config.toml
n_layer = 8
d_model = 320
head_dim = 64
activation = "swiglu"
positions = "rope"
rope_base = 12000.0
rope_fraction = 1.0
attn_scale = 0.125
bias = "none"
init_std_o = 0.0
grad_clip = 2.0
warmup_steps = 200
decay_shape = "linear"
dataset = "wikipedia_en"
Each number is 128 + 24 x the weight over its row's rms, rounded and kept within 0 to 255. Layers, rows and columns count from 0. The size above them is the row's rms in percent of the matrix's.

# layer 5 attention query, 320x320, rms 0.105, rows 292-319, columns 0-63
size [ 76  82  81  87  93  82  83  93  91 104  91  95  97 103  98 101 122 134 117 120 125 133 125 138 125 132 132 140]
[[106 130 122 129 167  72 101 138 146 157 144 111 114  66 153 186 207 131 114 106 100 111 105 142 137 169 101 129 147 138 138 122 113 130 136 123 171 150 123 146 122 110 154 104 145  97 106 147 110 120 135 171 110 122 155 119 141 101 158 152 137 132 177 142]
 [148 117  98 171 117 117 154 139 119 157  52 134 139 122  92 120 115 123 137 179 162 132 108 137 129 152 121 157 133  95 171 136 130 112 124  86 156  98 115 156  93 118  95 110 173 124 120 127 133 132 165 149 155 140 132 138 126 168 144 154 129  90 120 123]
 [127  83 123 110 121  85 114 144 122 133 131 118 144 111 166 165 187 118 132 119 144 157 139 150 124 175 164 162 141 136 110  80 120 147 156 148 115 139 204  99 147 126 115 127 149 108 143  82 108 126 150 160 115 153 170 135 140 100 123 129 143 101 140 149]
 [108 107 135 142 186 117 112 121 129 130 129 126 107 100 109 103 116 164 147 173 106 112  66 143 116 141 148 121 133 113 141 130 107 110 145 117 115 134 123 114 112  75 154  92 131  89 138 116 114 106 134 162 141 161 108  84 164 143 139 154 139 120 132 133]
 [148 138 166 134 111 136  99 118 121  64 117 137 131 142 107 104 115 115 113 118 169 138 133  92 169 123 114 102 130 125 116 122 142 135  82 121 102 122 123 121  86 143 128 159 162 130 137 128 156 128 123 114 122 154 128 119 150 160 152 164 101 120  98 109]
 [121 143 127 175 160 139 127  96 139 165 135 123 129 137 138 127 117 172 106 156 119  68 105 129 108 142  88 149 118 124 198 152 135 107  97  99 156  78 100 146 121  82  86  83 124 130  93 143 105  91 163 146 141 105 117 146 118 137 110 114 159  88 110 131]
 [112 114 140 120 134 113 110 116 132  79 129 128 158 158 109 113 159 125 122 147 157 118 129 114 126 107 179 116 142 160 132 180  89 117 102 131 103 128 107 131 140 120  97 155 111 146 146 138 124 102 148 174 126 128 156  88 153 166 119 133 153  97  99 123]
 [157 112 155 124  78 145 107 117 116 105 156  90 173 160 106 122 142  82 106  98 164 172 114 135  89 127 144 120 123 111  71 117 167 121  88 140 132  91 164 114 109 181  89 133 141 136 121 106  95 149 103 100 122 132 132 150  99 159 161  97 115 139 172 152]
 [124 146 126  97 147 116 122 137 107 100 136 147 150 126 131 103 124 121 136 100 142 115 146 117 106  94 128 114 174 136 135  77 163 140 164 136 148 137 123 127 154 115 126 125 107 149  86 157 117 114 138 125 131  74 132 139 127 126 118 110 148 142 109 155]
 [125 117 150 120 155 157 147 124 157 137 120 125  96  93 145 161 114 141 148 148 136 107 108 151 107 138  94  85 166 132 135 141 133 103  89 111 187 107 107 188 112 106 144 121 135 147 145 169 160 134 151 135 121 107 132  89 126 140 111 155 124 141 115 126]
 [102 138 162 164  99 137 108 106 120 161 132 129 162 144 106 140 121 114  90 141 130 120 122 118 132 105 139 151  89 134 184 100 134 122 121 119  93 129 103 164 132 138  92 150 120 134 108 145 138 147 149  25 148 109 100 147 150 107 107 141 118 147  79 161]
 [181 155 158 129 133  89 106 135 141 122 150 114 181  89 123 133 105 122  93 146 100 120 128 121 170 140 104 101 117 104 104 138 128 115  99 130 127 133 114 122 115 149 122  97 122  91 137 128 144 127 141 170 120 153 114  74  98 142 124 104 144  97 116 173]
 [117 116 124 133 117 120  92 156  60  98 176 125 158 178 134 134 158  86 126 107 145 158 134 165  86  83 113 110 125  87 115 111 134 151 135 106 145 109 131 110 135 133 123 108 182 130 121 134 111 135 124  77 123 173 163 133 121 132 126 114 103 143 150 126]
 [146 123 107 181 120 145 110 113 130 142  70 130 151 151 139 118 158 146 137 131 130 133 120 113  87 109 120 172  98 138  89 178 109 174 129 101 138 158 129 125 101 150  95 107 154 137 123 105 126 101 156  99 143 125 130 182  96 132  75 139 130 152 144 108]
 [ 73 140 131  84 162 134 127 161  90 102 101 111 117 130 111  83 151 112 129 104 161 125 151 127 123 135 141 135 163 155 133 137 151 126 106  99 150 142 115 101 136 119 150 130 154 173 135 139 128 106 141 166 103 141 152 113 169 170 143  94 136 132 161 154]
 [137 105 140  85  98 153  92 128 136 133 177 120 100  95 141 143 140 155 126 131 157 140 114 123 136 106 150 105 120  94 119 148 125  95 119 154 144  90 114 132 114 114 131 125 152 150 114 143 102 176 137 130 132 154 126 157 126 145 140 131 122 129 121 124]
 [127 130 122 114 127 145 131 120 133 123 175 135 150 111 116 117 156 153  91 109 137 140 100 154 172 111 104 110 120  98 117 133 157 143 165 108 105 136 118 113 130 137 146  98 114 124 101  88 128 147  72 133 134 186 122 145 109 152 140 105 123 117 127 135]
 [120 137 145 146 152 137 112 101 123 103 149 118 133 148 178 133 147 156 124 111 100 135 133 114 138 156 116 156 137 126 105 128 125 145 138 164 105 143 115 132 115 124 145 154 137 109  98 106 121 129  98 131 144  94 158 136  78 114 176 146 111 162 146 103]
 [100 153 146 145  73 137 132 169  93 118 178 123  91 152 116 134 126 134 139 116 135 107 129  96 154 112 114 109 143 117 132 102 131 161 132 121 150 131 145 126 164 107 116  99 148 146 125 127 125 129 123 106 123 115 151 122 132 144 175  85 192 108 102 156]
 [132  96 102 146 161 109 164 120 117 151 122  90 111 147 137 113 101 156 140 143 153 139 131 110 150 168  98 132 126 217 130 171 123 162  96 106 107 158 123 173 123  89 160 120 127 139 110  72 121  98 126 114 122 117 164 157 132 111 104 154 158 126 169 121]
 [144 120 126  97 121 147  87 102 145  73 149 136 133 123 148 152 133  98 134 112 117 104 145 144 133 127 172 117 110 136 154 134 125 135  84 131 132 112 101 141 166 144 103 153  99 108 116 167 153 144 151 151 118  96  96 143 136 126 161 191 133 152 115  81]
 [102  81 146 125 137 136 162 159 157 118 105 159 103 154 126 130 110 132 136 103 151  99 133 114 119 112 105 108 122 138  70 132 146 112 128  84 111 120 169 117 135 214 130 126 143 114  77 133 120 127 133 107 141 173 140 146 106  66 148 151 155 164 176 107]
 [ 90 113 157 117 106 107 144  89 153 117 108  93  92 103  98 136 131 144 132 135 127 118 130 126 125 166 160 129 184 140 148 138 155 153 109 142 157 126 115 168 147 106  95 158  93 151 118 108 124 104 144 120 146 124 116 136 140  89  96 154 110 154  88 127]
 [144 149 121  46 177 107 119 129 138 128  92 104 116 117 155 163 115 159 105 139 103 153 128 138 112 113 133 145  45 173 146 134  83 164  83 118 150  63 135 163 141 116 135 197 148 116 133 115 129 105 159 129 173 134  82 129 137 120 122 103  89 104 146 141]
 [113 113 161 153 119 145 147 138 128 141 107 104 119 103 202 174 129 137 120 115 149 103 103 153 108  79 104 132 158 138 132 134 125 132 136 147 131 129 130 188 142 132 137 100 110 132 213  88 146 146 145 119  84 134 106 114  81 102 138 125 188 119 110 142]
 [105  89 123 143 116 151  89 137 168 112  92 154 149  95 128 136 162 149 127 134  94 139 109 129 129 111 138 109 157 112 112 178 164 104 165 101 171 139 124 113 168 139 131 141 136 131  96 147 160 114 120 128 113 115 138 114 131  81  83 123  77  78 149 166]
 [147  84 127 158  90 103 109 173 156  91 105 165 132 121 115 108 136  91 132 169 167 152 121 126 158 152 113 131  86 117  87 174 104 123 118 128 106 125 121 110 109 112 161 152 138 106 163 170 133 136  89 152 133 143 123 116 112 122 160 154 104 128 124 151]
 [121 159 135 103 104 110 115 122  91 138  91 136 180 102 148 131 139 143  92 119 101 112 143 130 171 135 148 107 142 170 108 150 100 107 107 139 163 143 106 186 102 100 150 105 137 113  85 122 165 117 107 123 144 131 153 131 178 151 105  77  96 100 105 116]]
# layer 5 attention key, 320x320, rms 0.105, rows 292-319, columns 0-63
size [ 83  77  77  87  82  73  84  91  84  90 102  91  95  94 113 136 120 131 122 118 124 124 131 126 121 132 127 133]
[[126 152 177 120 127  86 143 153 132 130 105 131 127 179 114 171 106  78 186 153 130 129 134 137 138 129 113 122 118 150 137  98 128 163 147 115 116 106 138 157 124 131 149 130 138 147 154 135 126 122 102 131 167 146 161 150 144 101 161 162 116 101 119 138]
 [152 130 103  91 112 172 126 122 130 142 124 121 153 118 129 136 155 130 132 118 134 119 149 115 152 157 113 130 118 171 125 131 102 120  81  97  94 150  94 123 149 114 144 123 104 113 137 131  92 152 109  98 123 113 125 153 137 151 108 141 128 173 142 104]
 [151 116 170 138 140 112 142 114 111  98 144  79 122 157 108  97 116 130  92 116 151 136 166 116 143 162 116  86 144 144 116 125 121 102 141 158 111 143 134 138 133 132 139 131 153  99 125 161 107 120 102 133 128 112 145 166 136 127 174 149 114 100 124 126]
 [155 143 134  80  92 135 114 105 128 112 122 106 133 123 127 110 125 125  92 113 116 159 152 158 122 140 142 144 118 135 111 145 136 107 148 104 144 145  73 108 127 126  88 119 117  93 143 128 100 130 144 101 130 105 133  88 107 128 127 121 115 139 119 118]
 [142 109  90 146 127 131 117 134 101 159 153 135 137 123 135 109 113 146  75 139 100 139 134 158  85 117 122 134  74 138 114 156  92 155  93  98 121 159 129 108  96 128 115 119 108  67 104 153 153 137 155 139  95 105  78  79 105 146  89  89 113 152 148 131]
 [138 164 151 106 130  92 168  92 142 134 108 108 127 147 117 138 127 109 130 123 167 128 143 119 148 136 117 135  93 141 113 117 111 125 114 139 151 124 153 116 131 144 146 118 121 123 117 123 135 122  93  57 138 135 143 145 170 129 140 122  83 147 152 106]
 [138 129 115 167 117 141  68 110 151 132 108 112 126 114  87 127 100 145 158 128  96 105 133 114 144 117 130 113 136 112 138 133 160 116 123  92 143 112  74  95  73  90 137 139 157 105 160 132 159 121 148 119 137 139 142 111  96 128 136  95 110 129 124 101]
 [142 114 103 166 113 141 133 135 132 136 174 103 120 132 149  89 111 126 131 122 155  77 152  96  96 151 132 111 138 151 156 132 112 138 142 164 105 150 124 137 178 135  98 128 120 163 104 112 141 148 128 158 145 147  76 117 101 127  93 120 157 167  92 116]
 [119 158 116 126  99 124 134 131 151 122 136 136  74 116 101 108 124 123  94 130 129 140 145 103 128 138 120 166 111 126 147 157 126 133 115 126 107 151 124 137 100 169 132 168 125 124 110  97 122 131 131 124 148 141 118 150  99  93 175 122 103 149 152 146]
 [133 130 124 116  52 113 126  95 145 135 131 116 137 131 156 119 165 116  82 132 121  88 131 165 143 108 132 114 118 113 132 101 149 114 135 107 132  82  97 114 109  92  85 110 129 144  85 124 162 112 137 131  97 120 180  86 122 127 138  93 136 134 120 112]
 [110 158 121 131 138 148 142 142 119 154 129 130 109 126 186 115 139  85 114 169 159 130 112 118 155 111 132 124 113  94 110 116 165 147  97 143 116 128 172 118 158 143 112 136 134 142 107 143 108 108 164 139 177 100 167  92 128  85  85 105  89 129 138 108]
 [108  81 137 152 106 171 109 125  96 116 130 143 111 148 111 143 159 176 146 137  88 144 169 156 157 105 115 117 110  96 114 116 120 124 131 112 100 128  84 115 142 123 142 140 129 118 185 151 157 110 162 124 118  99 143 140 128 127 103 114 147 108 151 105]
 [147 142 120 136 123 142 124  93 155 127 145 154 116  75 115 128 139  85  94 135 167 136 119 111 168 140 124  93 133  88 108 114 135 155 129 146 119  88  81 170 136  92 113 124 154 137 116 124 143 128 144 134 119 113 152 122 126  88  96 119 137 109  79 146]
 [142 161 161 104 101 109 155 127 136 137 131 132 128 121 118 119 155 163 139 134 117 129 115 126 112 140 119 145 146 128 154 123 132 164 107 110 137 102 144  85 115 138 115 103 109 139  79 139 138 174 110 154 119 188 132 127 153 122 126 115 103  74 151 146]
 [148  93 142 137 105 166 116 140 109 134 122 111 137 153 134 126 119 160 138 173  95 137 162 138 120 159 136  98 140 152 126 152 119 129 131  91 141 102 108 114 127 135 116 132 147 111 194 166 159 139 126 164  98 152 151 120 103 121 114 156 126  93 103 107]
 [130 136 149 134  93 171  98 118 115 131 132 106  83 127 135 113 144 112 122 132 129 129 125 118 151 129 138 110 105  97 123 140  83 132  94 180 135  98 110 153 161 136  86 118 138 107 144 147 115 161 173 140  68 171 141 124 116 104 130 170 167 145 158  93]
 [106 168 157 157 113 115 195 106 136 139 164  86  93  96 106 114 124 128  94 149 157 144 144 179 127 121 112 121 143 133 133 149 167 111 131 132 138 148  91  84 111 128 130 143 133  86 159 127 156 148  67 133 126 131 145 138  98 171 143  60  89 134 163 139]
 [124 130 167 120 125  97  97 124 139 139 179 120 125  92 158 109 153 137 109 121 160 118 163 111 161 155 155 155 140 113 130 102 154 143 117 104 114 163 121  90 129 111 153 143 124 111  91 115 131 146 111 138  54 172 133 112  93 157 162 171 170 129  84 114]
 [106 134 148 168  69 102 131 144  73  95 119 133  96  97 118 136 126 180  99  73 150 127 126 136 144 124 122  98 125 109 163 130 133 113 153 137 147  68 109 131 121 158 136 127 133 149  91 110 143  97 127 114 112  78 150 124  81 143 118 120 154 138 135 126]
 [134 151 159 123 125 145 157 146 150  92 110 136  69 177 152 143 141  92 124 150 148 153 120  98 139 132  98  92 135  99 134 158 135 129 128 128 146 175 117 152 107 113 141 109 117 117 154  73 110  90 135 112 106  88 114 133 156  94 112 122 109 124 188 115]
 [150 164  82 113 103 165  77  84 148 106 143 135 145 119 132 120 156 100 113  94  98 121 113 109  99  73 103 129 125 125 139 106 138 131  86 110 113 107 140 138 148 118 119 144 122 104 130 176 153 107 157 156 114 101  96 124 120 173 123 138 166 152 165 131]
 [103  92 132 114 144 113 110 129 108 131 129 157 176 141 123 125 173 126 118 166 132 124 157 107 106  87 178 132 106 108 128 112 166 134 108 105 118 124 130 152 117 163 146 113 107  96 112 114 124 130 138 135 130 161 141 152 115  55 159 172 174 120 152 127]
 [104 111 112  77  94 156 165 149 120 100 138 148 111 114  89 122 155 125 125 165 105 174 101 191  87 158  96 141 132 149 136 130 133 132  97 124 150 137 146 134  87 134 115  97  93 145 159 104 133 137 127 111 109  96 136 112 153 125  94 151 122 147 156 148]
 [124 122  65  78 122 148 126 166 150 140 107 131  80 102 150 137  86 101 158 112 134 149 126  80 137 145 102 126 101 174 117 123 135 117  68 126 169 158 136 126 143 108 124 158 146 113 157 112 142 154 128 102 151 138  50 154 125 126 117 142 156 122  90 117]
 [136 163 102 138 103 106  81 127 171 106 121 150 156 128 123 165 141  91 160 160  76 126  81 205  99 139  66 113 149 131  88 150 146 158 158 159 105 102  97 161 155 132 131 139  91 146 146 118 128 145 123  93 135 114 113  90 125  98 142 110 142 113 133 132]
 [115 116 121 139 115 118 141 158 173 121  76 107 188 152 123 155 139 161 132 120  99 131 111 124 116 133 149 111 154 103 151 111 143 120 125 103 151 144 132 147 151 121 138 123 157 110 107 136 100 148 107 139  79 117 147  77 169  89 152 124 155  92 121 136]
 [153 135 130 128  70 110 150 147 135 160  85 110 133 134  93  92 121  97 186 165 139 121 118 157 146 156 149 114 111 164  91 114 119 116  90 147 111 121  94  97 102 125 115 139 130 110 121 136  97 129  96 126 148 150 129 107 104 106 147 133 123 153  87 120]
 [120 150 119 117 144 144  97 142  87 115 165 118 120 136 162 109 164 144 111 100 152 125 139 133 140 151 109  87 111 133  63 157  91 143 107 114 132 109 101 170 156 110 112  98 143 108 140 102 123 150 124 136 114  85 138 191 160 101 130  99 149 102 100  87]]
# layer 5 attention value, 320x320, rms 0.169, rows 256-280, columns 0-63
size [ 98  98 101  93  95  91  95  96  92  99  95  95  99 100  96  96 100  91  97  96 101  96  95  91  94]
[[153 165 132 115 134 130 105 114 101 153 117 156 136 109 173  53 133 171 115 150  50 132 143 116 127 134 104 103 149 100 146 150 127 146 127 148  95 181 133 160 143  98 106 111 138 117 116 111 125 116 123  87  84 145 159 144 135 138 117 137 128 154 118  99]
 [140 110  87 145  95 139 144  66 135 108 145 109 145 102 147  51 122 131 163 132 118 152 152 123 135 124 164 129 136 121  89 124 115 138 106  87 106 125 129  96 118  87 122  92 100 124 142 136 124  91 118 123 133 170 117 139 126 119 115 122 123 133 148 102]
 [131 145 100 137 115  95 134  85 116 117  99 169 163 121 115 152 134 127 121 147 144 108 117  97  98  76 106 116 129 154 103  91  93 111  79 108 117 146 132 134 140 157 139 127 134 139 126  90 141 148 116 142 163 104 128 122 112 128  88 123 127 127 116 126]
 [155 122 114 101 153 111  97 135 157  96 160 143  73 146 102 119 121 117 130 118 113 155 114 128  69 129 144 145 167 147 152 133 133 138 151  86 130 127 117 130 121 124 107 130 147 137 137 164  76  89 150 128 109 156 101 129 118 111 110 129 105 173 137 137]
 [134 114 134 149 132 129 120 129 147 152 146 156 103 128 142 135  90  82 122 158 154 111 133 138 114 120 126 137 151 147 133 179 109 146 111 129 143 138 154 129 129 123 131 126 154 123 114 126 155 145 174 155 137 119 125  79 156 131 131 158 170 104 103 130]
 [130 112 116 141 120 143 102 131  85 125  82 117 136  85 134 120 113 154 118 136 139 128  98  89 145 107 136  81 118 103  83 164 141 106 147 139 114 128 128 135 112 123  97 163 104 123 164 118 104 132 129 150 113  85 143 119 130 113 143 124 103 128 118 160]
 [131 143 151 119 110 146 122 130 138 116 119 143 131 124  98  94  81 133 116 140 175 113 190 152  99 130 115 119 179 135 140 166 110 108 136  90 129 124 150  99  96 129 118 167 109 140 139 139 118 141 135  80 107 142 154 128 154 136 135 108 121 126 108 169]
 [126  93 157 122 105 121 110 128 158 104 135 146 135 118 132 103 124 127 119 165 146 127 123 136 143 129 117 128 110 108 117 139  98  91 143 122 116 159 173 101 164 113 133 119 171  80 146 100 135  99 128 184 137 134 124 154 134 153 111 128 134 109 147  83]
 [117 122 125 133 127 172 143 155 125 116 139 155  98 141 135 136 102 102  88  81 156 153  99 117 132 131 147  98 144 108 126 107  95 132 154  88  97 150 106  99 145 117 102 135 169 147 119 148 133 145 113  98 111 151  97 143 122 123 142 131 128 133 141  89]
 [151 113 121 128 145 132 129  95 140 133 143 109 116 128 114 125 154  94 138  89 136 121 163  91 134 105 152 115 156 152 167 127 125 163 109 150 129 130 112 130 128 147 135  96 147 124 171 167 112 134  93 126 117  99 108  96 121 134 121 118 168 126 124 157]
 [141 117 112 105 147 126 124 136 177 144 136 126 120 111 136 135 139 142 110 114 133 136 132 134 125 132 110 165 137 147  89 137 142 175 107 133 128 120  87 149 122 124  78  95 178 166 149 125 115 128 106 141 157  88 133 140  94 119 150 108 116 153 129 155]
 [129 129 129 135 153 157 108 127 160 132 106 128 136 110 117 141 111 126 111 124 131 155  94 120 126 105 124 108 111 139 129 106 148 183 176  83 148 115 122 116 121 121 111  84 126 167 116 149 216 131 104 127 142 101 148 113 143 154 117 139 109 157 123 188]
 [ 91  92 127 128 135 132 112 177 129 138 107 174 175 161 132 175 166  96 119 142 123 117 101 116 113 159 146 136 131 180 153 130 141 141 100  87 107 133  97 147  99 138 144 120 163 130 113  87  94 101 142 113 133 157 112 130 123 122 163 151 117 170 153 135]
 [113 123 133 126 129 142 136 119 142 129 105 137 152 155 137 139 134 131 144 119 129 189 138 131 130 137 154 101 157 139 119 100 144 110 122 138 119 100 133 167 165  96 194 111 123 179 105 146 129 126  95 132 172 123 124 137 131 131  99 106 126  92 125  80]
 [153  95 116 119 127  99  85  99 174 135 121 109 111 114 122 173 127 161 117 168 112  91 151 141 148 124 141 100 131  78 152 133 134 126 126 129 120 113 108 101 128 109 125 153 122 103 114 156 114 116 140 149 141 126 121 188 109 124 148 108  99 143 141 117]
 [122 141 132 123 124 107 109 136 141 125 125 144 136 104 113 124 157 128 131 137 117 149 167 129 166  84 136 144 106 127 146 172 144  96 122 138 105 129  91  72 141 134  96 142  85 115 124  87 139 126 114 163  89 109 132 134 126 147 130 111 109 164 158 152]
 [129 123 119 116  98 117 130 160 136 147 116 154 128 135 116 126  87 152 124 147 137  91 116 124 119 108 136 146 110  84  91 145 133 145 129 157 145 164  92 140 122 101 162  84 107 160 152 189  93 164 130 123 175 165 155 168 122 129 124 101 159 116 126 154]
 [106 131 110  91 135 103 142 115 131 100 114 133 137  97  99 152 139 123  96 150 113 134 119 104 108 127 126 130 126 138 125 111 115  97 132 110 144 102  96 133 104 154  84 191  82  98  92 131 167 138 117 147 123 127 146 140 128  99 164 153 153 160 117 137]
 [156 117 147 152 108 123 135 122 166 115  95 112 159 155 185 141 113 103 136 126 122 155 115 145 129 100 132  85 100 119 143 127 111 132 127 142 114 136 113 162 139 129 137 117 125 108 179 137 132 140 165 129 117  87  84 129 125 132 104  92 128 121 105  73]
 [164  96 106 125 143 125 133 110 102  95 133 177 126 136 174 126 115 167 127 114 129 137 123 159 151  99 109 133 127 159 178 123 196 114 140 147  93 114 135 144 129 110 110 145 115 150 104 112 159 124 135 126 118 117 162 100 123 137  91 137 128 205 101 165]
 [120 139 161 117 134 119 103  78 112 123 138 141 101 114 127 116 177 115 133 111 126  92 130 137 143 179 161  98 148 144 148  96 138 123  87  99 121 143 138 135 155 146 160 132 111  84  63 146 203 124 143 117  90 148 164 109 140 128 140 137 136 104 123 161]
 [193 119 125 109 111 122 122 113  96 133 133 169 152 181 135 116 138 125 185 144 115 132 140 151 161 103  94  81 125 119 139 154 141 138 138 166 143 124 138 114 169 113 117 116 146 168  89 145 170 100 125 121 135 114 103 152 120 122  97 101 116 132 120 116]
 [144 121 141  94 139 123 124  92 141 157 126 147 152 119 116  91 182 140  86 122 136 113 102 121  84 135 151 112 116 149 121 136  81  99 103 154 150 140 117 115 163 112 117 129 140 150  82 186 173  82 169 104 166 105 130  81 126 142  90 178 161 152 115 103]
 [ 97 135 134 101 112 117 150 111 174 127 142  77 154 133 100 129 130 163 123 131 130 138 110 126 107 121 126 118 136 159 141 138 163 118 117 139 106 166 171 106 131 157 115 137 145 134  92 111 108 129 174 145  90  78 137 101 116  96  80 111 138 122 106 157]
 [146 158 157 121 153 119 112  87 108 151 105 145 117 127 131 134 146 114 124 111  91 125  92 118 178 121 142 169 168 105 168 122 143 112 129 144 110 139 118 111  99 121 141 169 127 157  97 150 114 146 136 136 189 137 106 109 130 107 135 107  77 134 148 182]]
# layer 5 attention output (transposed), 320x320, rms 0.221, rows 256-279, columns 0-63
size [ 98  98  99  93  95  89  93  99  93  97  95  91  97 103  97  96 100  91 100  96 101  97  94  91]
[[160 132 129 125 123 140 102 156 104 155 149 156 147  98 160  51 135 123 134  92  89 143 123 166 107  96 104 105 174 109 144 119 109 140  94 158 119 147 142 105 153 109  91 152 127 118 117 134 103 117 105 124 111 136 116 110 122 151 139 109 102 151 125 104]
 [132 122 136 119 107 131  90  87 163 131 111 116 128 137 151  82 128 110 163 148 140 165 147 122 134 157 131 124 185 106  67 135 143 113 158 114 138 118 140 130 132  96 127  73 102 112 125 139 160 118 115 134 108  93 131 120 120 127 129 131 122 157 121 147]
 [123 143 142 116 165  98 118 100 118 120 143 154 121 133 115 146 120 114 106 135 113 105 131  89 123 121 112 137 106 170 106  99 108  97 123 110 109 152 106 145 154 199 184 100 113  99 147 128 154 155 120 155 144  99 142 110  87 139  79 139 109 135 125 106]
 [146 165  96 110 177 107 139 136 161 129 122 132 161 129 163 151 134 150 130 128 116 190 124 144 109 156 138 166 138 130 122 118 146 140 113  85 133 124 159 108  90 108  95 122 135 112 125 134 101  73 154 117 121 139 120 144 123 110 104 122 116 171 161 117]
 [118 136 117 117 156 159 135 145 140 125 130 131 149 110 124 113  62 118 107 165 133 114 141 118 127 151  85 101 159 169 116 158 126 141 131 126 178 120 152 126  89 147 108 101 118 118 143 124 115 144 138 195 102 118 118 136 182 113 128 113 143  98 127 115]
 [106 117 111 145 128 139 111 126 143 114 117 100 159 115 132 122 117 115 110 140 138 113  97 131 150 127  98  94 138 113 100 134 116 151 126  95 135 142 102 110 106  94 119 139 100 100 123 139  89 160 102 147  96 110 141 120 179  80 125 134 105  79 113 187]
 [149 113 149 107 130 167 129 155 131 154 117 144  97 147 108 107 118 141 139 190 126 110 137 118 112 133 127 138 152 172 133 184  96  99  99 124 158 145  99 127 105 164  96 146 137 153 137 148 104 149 140 126 106 106 143 139 104 151 137 177 114 116 143 159]
 [144 130 121 130  91  99  84 126 124 106 135 120 144 126 130 116 118 135 122 138 132 136 138 119 133 178 111 125  91  87 117 142 136  87 122 181  78 152 141 127 181 143 138  94 156  94 123 101  96 108 151 168 124 117 101 105 126 105 120 138 122 121 110  95]
 [110 157  99 144 151 144 109 123 168 131 138 141 137  93 155 141 122 144 100 153 143 136 111 109 142 126 148 107 142 100 164 106 116 118 127 112 176 150  91 121 145 102 127 156 175 152 127 133 169 122 186 114 129 132 103  81  92 129  98 139 131 120  81 111]
 [164 125 169 116 166 134 173 120 169 153 164  71 145 161 143 105 148 182 160 106 169 111 161 131 110 102 126 126 122 110 119 132 118 147 120 120 100 133 132 172 139 157 125 104 103 135 119 146 120 131 117 135  97 124 145 126 105 135  82 167 125 134 143 150]
 [114 115 103 130 121  73 137 104 178  96 146 160 168 134 125 156 102 147 109 126 162 138 147 146  87 147 144 137 127 135 106 131 102 147 150 136 110 124 119 172 103 150  91 110 170 140 179 109 123 124 106 129 143 142  98 144 121 137 122 122 195 155 135 180]
 [136 146 138 148 108 174  99 156 152 143 123 118  89 132  75 153 144 129 107 123 136 128 126 110 127  81 126 126 123 171 139 140 144 144 114 108 140 138 137 111 127 151 102  77 131 133 147 126 221 115 132 131 150 126 139 126 162 123 131 115 162 129 153 183]
 [117 129 141 115 133 160 118 163 114 138 133 165 114 144 161 178 146 142 116 142 145 124 134 120 113 120 112 128 164 137 142 160 176 113  75 131 119 125 140 131  78 116 140 107 165 140 122  88 132 108 143 155  83 125  70 125 108 148 117 153 113 176 150 140]
 [118  78 161 130  59 130 125 126 124  95 110 162  89 119 184 106 124 138 161 132 167 197 134 131 112 115 162 135 139 127 159 109 139  96 103 115 113 111 123 115 122 107 180 152 120 118 139 175 144 165 117 123 121 142  99 134 115 132 119 108 117  97 101 108]
 [153 136 117  97 118  99 134 119 156  98 139 127 121 110 106 172 124 128  92 146  92 114 154 116 142 110 110 143 100  76 141  92 163 115 125 128 152 115  97 120 132  97 128 138 119 108 118 105 112 116 147 118 121 130 110 166 118 127 143 141 126 124 117  94]
 [121  88 141 165 108 124 118 126  93 136 114 107 149 128 129 137 154 138 134 151  98 136 170 115 111 150  87 171 112  93 172 142 151 129 159 103 142 142 155  99 123  87  76 102  99 141 132  89 170 120 163 179 101 113  91 121 104 132 141 141 126 155 139 121]
 [122 152 135 121  76 104 104 170 105 146 120 128 141 156 126 147  99 145 135 162 115  94 145 142 148 123 131 133 135 111 128 134 112 142 110 145 146 120 132 148 102  46 143 101 120 152 115 154 125 174 144 160 169 121 150 136 100 126 148 109 149 110  86 153]
 [107 138 146 136 142 131 148 125 119 111 136  95 131 127 110 133 128 130 109 124 184 104 122 154 142  75 145 113 133 132 135  87 153  86 115 109 143 120  91 124  97 132 124 171 113 108 133 165 162 115 119 100 134 161 142 112 123 125 133 124 121 182 111 100]
 [131 141 140 144  86 125 121 131 150 120 124 133 160 144 180 127 100 121 121 108 134 140 113 124 121 121 115 132 129 131 144 132 135 151 138 114 121 139 138 118 134 129 138 106 133 115 149 152 134 137 138 128 121 152 134 120 141 135 112 109 138 101 129  76]
 [131 146 102 129 112 122 107 116 108 112 137 171 106 131 146 110 114 119 120 129 110 116 119 105 121 129 117 121 110 161 164 139 188 126 131  98 109  87 158 107 104 140 109 150 115 156 101 120 158  99 141 130 119 107 113 140 134  81 162 132 147 199 109 153]
 [122 150 146 103 112  82 118  89  94 114 152 103 153 121 105  89 146 119 126  91  98 105 138 125 166 115 128  76 170 107 148 113 109 148 115 116 116 120 117 171 101 113 154 133 131 127 134 151 184 111 155 117 120 120 137 138 151 140 130 127 126 120 120 147]
 [191 126 143 113 134 154 154  66  82 121 130 161 128 154 125 115 140 107 167 163 146 146 160 154 124 143 119  69 156  95 137 148 154 151 161 181 162 122 142 128 135 129 100 109 116 135 117 133 173 111 120 158 138 148 132 154 100  97 118  74 157 136 114 141]
 [127 165 144 117 102 107 121 106 172  86 131 157 137 111 144  94 136 140  67  98 154  94 132  98 109 135 136 129 154 154 124 129  89 157 107 179 173 195  96 115 126 117  99 142 106 142 140 155 158  97 153 148 149 149 134 111 133 117 106 118 124 164 142 118]
 [123 138 171 131  90 114 135  95 164  84 128 101 105  89 132 100 146 126 164 156 144 111 148 125 115 104 102 118 148 137 117 125 154 132 118 144 146 151 136 132 156 134 144 124 139 133 165 148 102 155 127 122 125 142 123 121 141 167 156  86 142 112 129 145]]